Part of a small language model's weights: MLP 768 GELU, LayerNorm before each block.
Each number is 200 + 40 x the weight over its row's rms, rounded and kept within 0 to 999. Layers, rows and columns count from 0. The size before them is the row's rms in percent of the matrix's.

# layer 6 MLP up, 768x192, rms 0.0489, rows 559-609, columns 128-191
126,170,122,239,216,176,246,177,178,156,222,254,246,153,149,276,108,228,200,207,192,251,223,225,232,233,218,215,205,176,216,191,247,238,213,214,275,233,210,171,229,140,208,242,215,170,246,151,161,162,177,186,258,165,252,251,163,251,240,195,219,221,198,257,245
014,234,152,196,193,184,197,182,232,250,125,240,242,182,181,210,236,220,168,130,103,153,151,243,137,194,228,173,179,167,162,201,216,172,211,172,273,279,177,201,221,214,114,149,159,203,210,160,189,200,257,194,243,192,205,188,193,219,174,182,200,262,218,120,254
013,132,192,159,213,222,206,218,182,189,178,166,202,264,170,249,167,153,164,197,324,203,216,111,236,271,144,209,126,186,174,200,165,168,170,207,276,184,204,122,220,173,233,230,213,143,199,192,248,253,211,179,172,156,186,213,216,157,296,180,183,169,127,221,211
015,172,142,147,224,208,192,220,207,113,169,82,218,253,145,179,187,226,190,173,224,273,153,139,282,122,156,236,74,189,207,198,186,213,229,126,244,171,156,187,151,191,186,193,165,100,173,210,224,200,178,228,100,216,185,168,116,171,204,252,243,158,255,188,167
015,206,189,216,166,203,216,204,234,241,169,214,173,197,203,183,224,126,173,134,168,156,156,141,157,224,198,216,221,237,169,216,244,148,181,261,338,258,215,211,216,210,187,226,245,189,148,198,186,278,176,254,215,111,163,214,208,276,130,123,244,265,180,201,154
164,223,164,210,246,191,245,183,210,162,263,210,112,211,195,148,171,200,144,173,228,221,225,176,197,193,224,185,254,137,201,147,236,213,275,158,238,169,204,163,224,290,133,223,181,199,139,185,191,194,207,166,193,194,251,233,160,210,169,236,245,181,169,197,258
130,236,216,274,171,207,189,257,237,184,135,164,144,188,186,188,177,158,218,185,185,248,178,210,209,203,123,205,168,159,124,201,180,203,171,249,183,232,270,225,229,196,194,206,196,215,181,119,205,207,211,226,202,139,159,278,207,111,172,225,153,168,278,155,224
137,203,163,185,163,187,237,160,185,210,111,226,164,179,227,230,204,196,217,244,226,185,197,148,243,206,173,184,205,166,286,118,193,224,221,204,259,212,235,231,170,167,205,232,181,225,275,155,193,178,198,173,197,173,199,198,159,132,265,265,124,156,152,235,255
135,212,182,210,253,203,209,234,176,184,167,199,203,164,176,242,239,153,181,243,159,148,160,189,247,170,290,231,155,241,163,250,233,189,190,146,207,217,169,195,240,205,203,218,214,197,197,145,275,181,221,190,156,192,255,195,206,223,249,190,249,116,198,229,170
128,175,225,271,278,182,232,191,210,173,167,231,137,177,227,190,194,160,173,248,215,204,264,245,215,139,319,183,255,229,212,152,191,224,186,203,274,171,204,163,237,240,232,194,103,258,171,179,234,202,249,213,258,122,128,198,160,223,155,220,148,184,213,246,217
116,152,199,172,178,251,177,215,226,207,213,198,187,276,235,198,207,208,199,217,250,218,139,209,249,230,259,173,265,185,250,110,267,147,192,249,194,202,197,137,196,205,179,194,116,229,219,194,182,206,254,234,208,162,232,206,224,246,203,213,175,164,261,210,228
079,158,165,257,218,247,213,182,231,225,171,151,272,141,117,278,174,153,258,224,193,213,216,139,199,257,231,164,169,126,167,197,265,148,276,179,170,254,244,123,268,223,181,198,141,146,244,191,195,229,164,253,232,181,119,254,173,183,211,217,181,232,242,242,172
120,237,173,215,178,232,287,195,231,234,135,201,226,82,277,112,256,167,256,236,188,162,243,197,242,177,230,155,156,195,146,193,189,228,233,168,212,206,193,228,202,204,179,260,196,189,280,204,197,190,90,170,219,192,229,182,242,174,267,142,216,165,235,191,194
137,220,197,195,281,245,214,233,161,182,166,288,216,220,205,164,198,171,228,215,214,207,204,208,265,248,197,209,248,177,228,117,101,178,140,234,226,229,163,132,274,202,214,177,190,156,224,181,226,205,245,181,217,128,216,221,197,171,268,191,158,122,211,207,171
013,277,187,139,185,217,217,221,216,204,158,151,363,222,161,194,188,148,129,190,290,191,212,143,270,236,187,232,156,176,177,211,197,256,215,182,240,173,134,155,173,195,235,193,204,193,196,196,213,215,146,135,219,273,220,232,220,160,209,260,209,196,191,209,234
130,291,183,197,225,120,196,208,133,250,157,200,174,220,237,85,259,248,129,189,189,211,257,153,222,204,265,130,220,112,199,149,144,303,156,204,208,210,169,221,256,241,263,178,242,177,204,133,192,195,161,145,154,168,192,228,184,191,155,155,225,184,175,168,198
135,216,227,304,223,204,184,240,184,230,113,161,194,176,213,242,224,184,239,251,202,152,179,163,218,198,274,209,146,123,144,232,218,195,238,152,190,172,186,226,208,209,166,225,305,232,257,156,172,228,236,179,170,241,202,207,177,173,172,182,207,146,202,172,215
153,189,170,210,235,216,192,238,230,224,171,225,159,193,251,256,166,151,214,177,204,286,237,201,230,176,217,166,223,194,163,115,176,255,230,291,189,257,276,141,213,199,149,198,219,209,228,164,193,180,182,149,252,192,240,208,199,298,214,185,176,175,181,183,137
161,191,185,231,234,222,175,227,202,234,168,137,94,195,181,225,291,156,209,262,224,193,195,184,243,130,233,144,252,201,222,148,165,173,199,198,182,224,202,173,188,214,207,196,177,179,187,193,238,188,221,226,237,216,187,227,272,197,224,241,194,103,179,228,226
017,167,221,170,167,266,225,192,188,147,178,157,129,122,182,137,253,191,160,125,139,216,145,190,185,121,181,179,134,169,228,191,185,201,174,188,248,195,203,182,197,218,196,164,217,157,249,213,147,245,166,170,190,145,198,126,120,163,176,182,241,188,200,163,151
088,215,229,198,238,197,148,186,184,201,200,274,215,161,174,261,151,138,239,232,184,198,231,221,195,126,221,206,265,136,225,170,173,156,172,236,159,243,265,167,214,148,272,201,113,127,157,215,185,210,211,262,191,169,187,286,214,284,159,282,128,162,232,159,204
017,119,253,185,170,265,210,229,170,207,208,158,115,251,198,208,229,150,192,237,103,133,274,171,177,170,169,192,152,207,247,205,133,198,165,210,205,180,212,146,228,205,189,252,229,171,156,208,168,196,137,199,160,251,203,157,137,258,169,205,188,292,200,206,155
014,143,189,179,172,214,161,244,167,171,215,144,197,286,185,203,139,191,183,200,228,211,218,195,222,212,179,178,161,208,224,257,185,166,162,225,171,155,213,170,206,153,239,234,165,239,182,208,95,172,225,200,193,200,227,177,204,214,149,193,204,157,139,216,193
103,166,200,219,203,224,223,196,255,188,185,188,258,243,228,200,151,205,144,186,209,190,135,196,239,192,216,185,230,244,190,177,227,194,179,189,247,186,161,128,235,232,249,219,154,206,202,153,253,187,326,239,126,158,241,224,201,176,255,140,117,146,205,254,174
060,243,201,203,244,184,226,192,158,202,188,193,280,176,104,302,181,148,130,261,127,197,190,230,226,185,208,121,175,179,230,228,274,207,126,179,287,186,235,242,225,191,150,183,148,190,233,187,216,194,156,234,266,193,315,188,184,208,184,200,195,208,179,194,163
019,183,234,239,153,160,255,137,236,223,186,248,212,207,218,230,147,227,227,219,270,200,186,162,271,259,173,282,170,196,235,146,243,205,270,204,114,190,161,265,176,203,244,141,186,234,201,212,230,164,217,188,227,247,168,190,259,207,155,119,237,231,162,199,168
112,287,161,208,241,132,230,223,241,220,222,220,232,149,209,211,155,262,253,137,187,254,221,189,217,210,232,193,182,132,215,154,199,204,282,170,217,224,205,195,216,218,262,255,149,160,276,202,169,186,152,204,207,189,198,232,163,200,197,239,221,223,152,226,205
132,214,198,172,255,201,237,216,168,205,206,234,189,175,163,259,178,153,191,175,260,169,299,199,228,161,225,154,241,159,188,124,160,232,199,162,215,133,219,185,237,205,188,242,215,232,197,216,260,202,176,238,172,160,171,204,195,202,175,214,173,193,224,186,107
018,127,233,208,157,198,233,178,244,187,223,102,268,255,156,242,131,208,170,263,203,164,224,144,251,218,162,235,130,185,223,183,210,199,252,193,193,151,141,248,137,238,287,173,175,184,151,233,218,194,122,188,170,229,172,249,232,228,170,118,223,226,217,205,165
148,202,209,236,176,202,202,241,270,185,210,203,199,201,205,203,221,162,178,181,228,282,237,261,275,194,197,202,212,220,161,185,192,270,242,144,189,203,254,200,220,275,201,152,114,189,159,205,245,176,231,203,243,205,291,179,180,160,199,157,182,221,167,265,253
014,199,141,215,234,176,139,211,239,243,172,279,166,198,219,222,236,168,186,164,188,115,126,214,213,202,194,213,174,237,205,140,251,225,199,278,229,212,246,212,197,188,160,295,197,202,173,187,210,216,207,234,261,212,192,181,180,213,131,88,210,298,235,174,235
103,211,184,225,302,240,226,213,152,266,194,287,195,221,204,110,154,246,232,177,225,252,136,203,255,202,225,230,201,202,198,200,131,231,199,223,245,178,211,191,266,103,256,157,123,204,177,172,191,186,162,233,206,193,227,227,133,234,191,158,114,189,168,247,226
142,281,220,240,200,206,223,275,194,195,187,198,208,174,210,252,215,181,204,200,303,238,194,195,237,141,218,213,235,154,206,161,149,252,251,188,259,182,233,154,193,245,206,198,204,267,157,170,246,187,154,183,180,153,165,172,249,190,129,177,179,167,246,214,142
016,164,180,162,201,154,185,205,203,207,218,106,224,249,195,170,171,170,229,278,174,191,204,182,173,170,202,182,170,165,210,180,181,199,252,129,202,190,178,215,156,185,157,112,164,151,120,253,265,151,178,255,129,182,242,220,221,193,170,269,217,182,222,206,117
120,139,241,231,234,190,143,199,183,232,183,217,185,178,172,198,286,129,203,111,198,245,311,242,156,180,280,223,215,112,166,252,229,212,175,193,200,238,217,158,207,258,241,157,130,190,195,184,222,169,202,169,168,152,226,205,178,205,179,204,235,225,161,227,123
127,201,215,200,232,254,215,218,179,190,191,220,268,148,140,177,183,160,192,186,137,294,232,205,217,202,275,238,206,145,202,176,171,246,226,193,191,224,224,143,217,180,154,226,274,206,202,205,242,199,244,175,170,150,218,225,188,226,213,180,301,187,133,248,207
129,168,225,232,306,170,232,264,174,194,153,172,235,231,255,232,205,121,136,173,274,181,239,228,198,187,205,176,295,161,235,194,245,288,207,176,210,202,178,187,172,179,193,184,191,257,243,192,248,159,199,201,222,72,145,176,135,208,160,236,181,222,244,226,146
124,227,182,221,315,211,224,211,306,201,184,236,168,183,195,159,204,205,155,194,229,215,173,116,179,206,240,237,234,133,218,226,137,200,194,242,197,209,203,201,278,158,246,215,232,212,201,222,227,172,222,199,240,139,162,205,159,119,260,228,200,178,239,276,256
111,278,185,204,263,164,226,196,263,140,168,167,194,176,230,300,169,210,205,204,167,192,176,183,171,180,187,177,181,148,267,201,240,218,216,185,197,253,246,217,254,251,277,227,120,185,288,203,225,156,172,184,228,228,208,224,158,156,171,233,241,239,212,263,169
017,206,233,241,181,186,173,202,233,215,205,202,225,200,191,250,150,280,195,227,197,180,210,226,244,184,199,221,127,180,245,134,235,205,199,157,173,147,161,289,211,186,118,179,168,190,227,202,218,136,232,166,211,231,255,181,238,177,132,126,214,298,173,184,195
012,187,219,145,224,193,182,180,198,194,152,199,176,196,253,193,219,113,132,205,218,175,160,132,205,128,91,185,210,194,157,166,169,221,229,165,149,208,187,176,201,222,193,181,217,174,220,167,207,236,151,248,170,173,223,188,236,237,224,206,203,181,226,185,184
018,212,198,205,239,127,195,204,263,240,216,235,91,198,238,206,129,211,212,210,148,232,162,243,205,164,253,164,189,197,180,139,205,167,224,185,134,227,189,224,229,187,116,136,164,180,200,151,287,140,276,224,156,236,173,173,253,228,235,154,196,256,242,175,216
145,244,197,220,164,300,232,202,229,232,162,200,181,181,170,233,204,175,293,205,197,268,202,178,200,127,222,204,170,123,186,198,197,195,216,238,232,244,289,149,237,254,209,224,204,203,280,191,200,207,252,182,252,197,203,218,243,171,207,107,189,203,242,197,248
015,116,278,184,195,210,197,216,189,250,244,210,108,221,191,247,202,207,199,246,220,147,231,197,228,158,172,207,201,217,207,187,131,237,223,175,108,188,193,186,203,190,205,278,216,210,187,195,207,128,168,208,169,292,219,155,241,183,244,217,173,295,178,216,205
017,311,170,181,208,197,159,187,202,207,181,145,136,131,215,219,181,149,163,250,205,253,184,199,225,192,179,213,197,226,186,137,201,175,216,196,196,120,204,169,176,174,89,124,209,120,165,231,232,132,212,275,94,202,164,183,187,222,177,241,233,169,245,235,174
112,192,119,200,164,242,274,232,150,212,167,248,172,218,227,207,226,175,236,248,191,230,194,137,254,142,208,174,253,182,167,97,120,209,217,210,163,223,217,207,258,180,195,239,205,154,224,204,173,224,162,215,245,209,226,228,207,224,197,174,199,192,207,215,205
012,235,182,229,192,247,240,207,151,198,237,187,271,285,189,218,218,236,233,168,248,189,156,202,238,322,185,216,161,268,203,211,211,169,143,238,215,230,265,186,200,178,223,224,219,265,222,226,206,187,219,148,262,265,179,176,153,175,157,154,224,255,183,214,289
138,125,181,237,185,236,263,144,138,166,247,221,192,216,212,240,180,180,166,145,215,215,267,211,206,142,202,236,206,166,248,191,198,272,232,233,233,259,204,197,204,191,179,233,180,205,197,175,176,198,211,160,177,206,255,222,221,225,221,179,256,141,238,197,178
019,117,226,170,170,245,256,250,182,145,238,105,213,278,179,202,206,231,205,183,186,217,170,184,218,155,192,242,109,182,248,213,170,220,179,133,205,187,195,207,208,222,118,163,195,192,148,280,194,93,204,198,183,247,195,183,195,196,205,238,276,213,239,180,189
024,221,206,199,187,131,214,195,178,167,166,258,286,193,175,220,148,225,183,262,195,325,226,189,258,282,99,262,128,183,231,171,208,204,170,179,156,182,195,217,211,179,147,122,212,220,243,149,212,188,155,181,213,188,204,166,244,209,216,177,253,208,153,196,232
014,181,217,181,279,159,174,226,148,202,188,127,204,207,153,196,194,252,166,147,253,185,152,286,210,205,190,194,184,187,209,275,219,140,225,207,211,202,225,253,171,174,146,191,140,206,157,207,178,154,246,291,142,172,180,237,204,179,255,159,238,160,312,184,135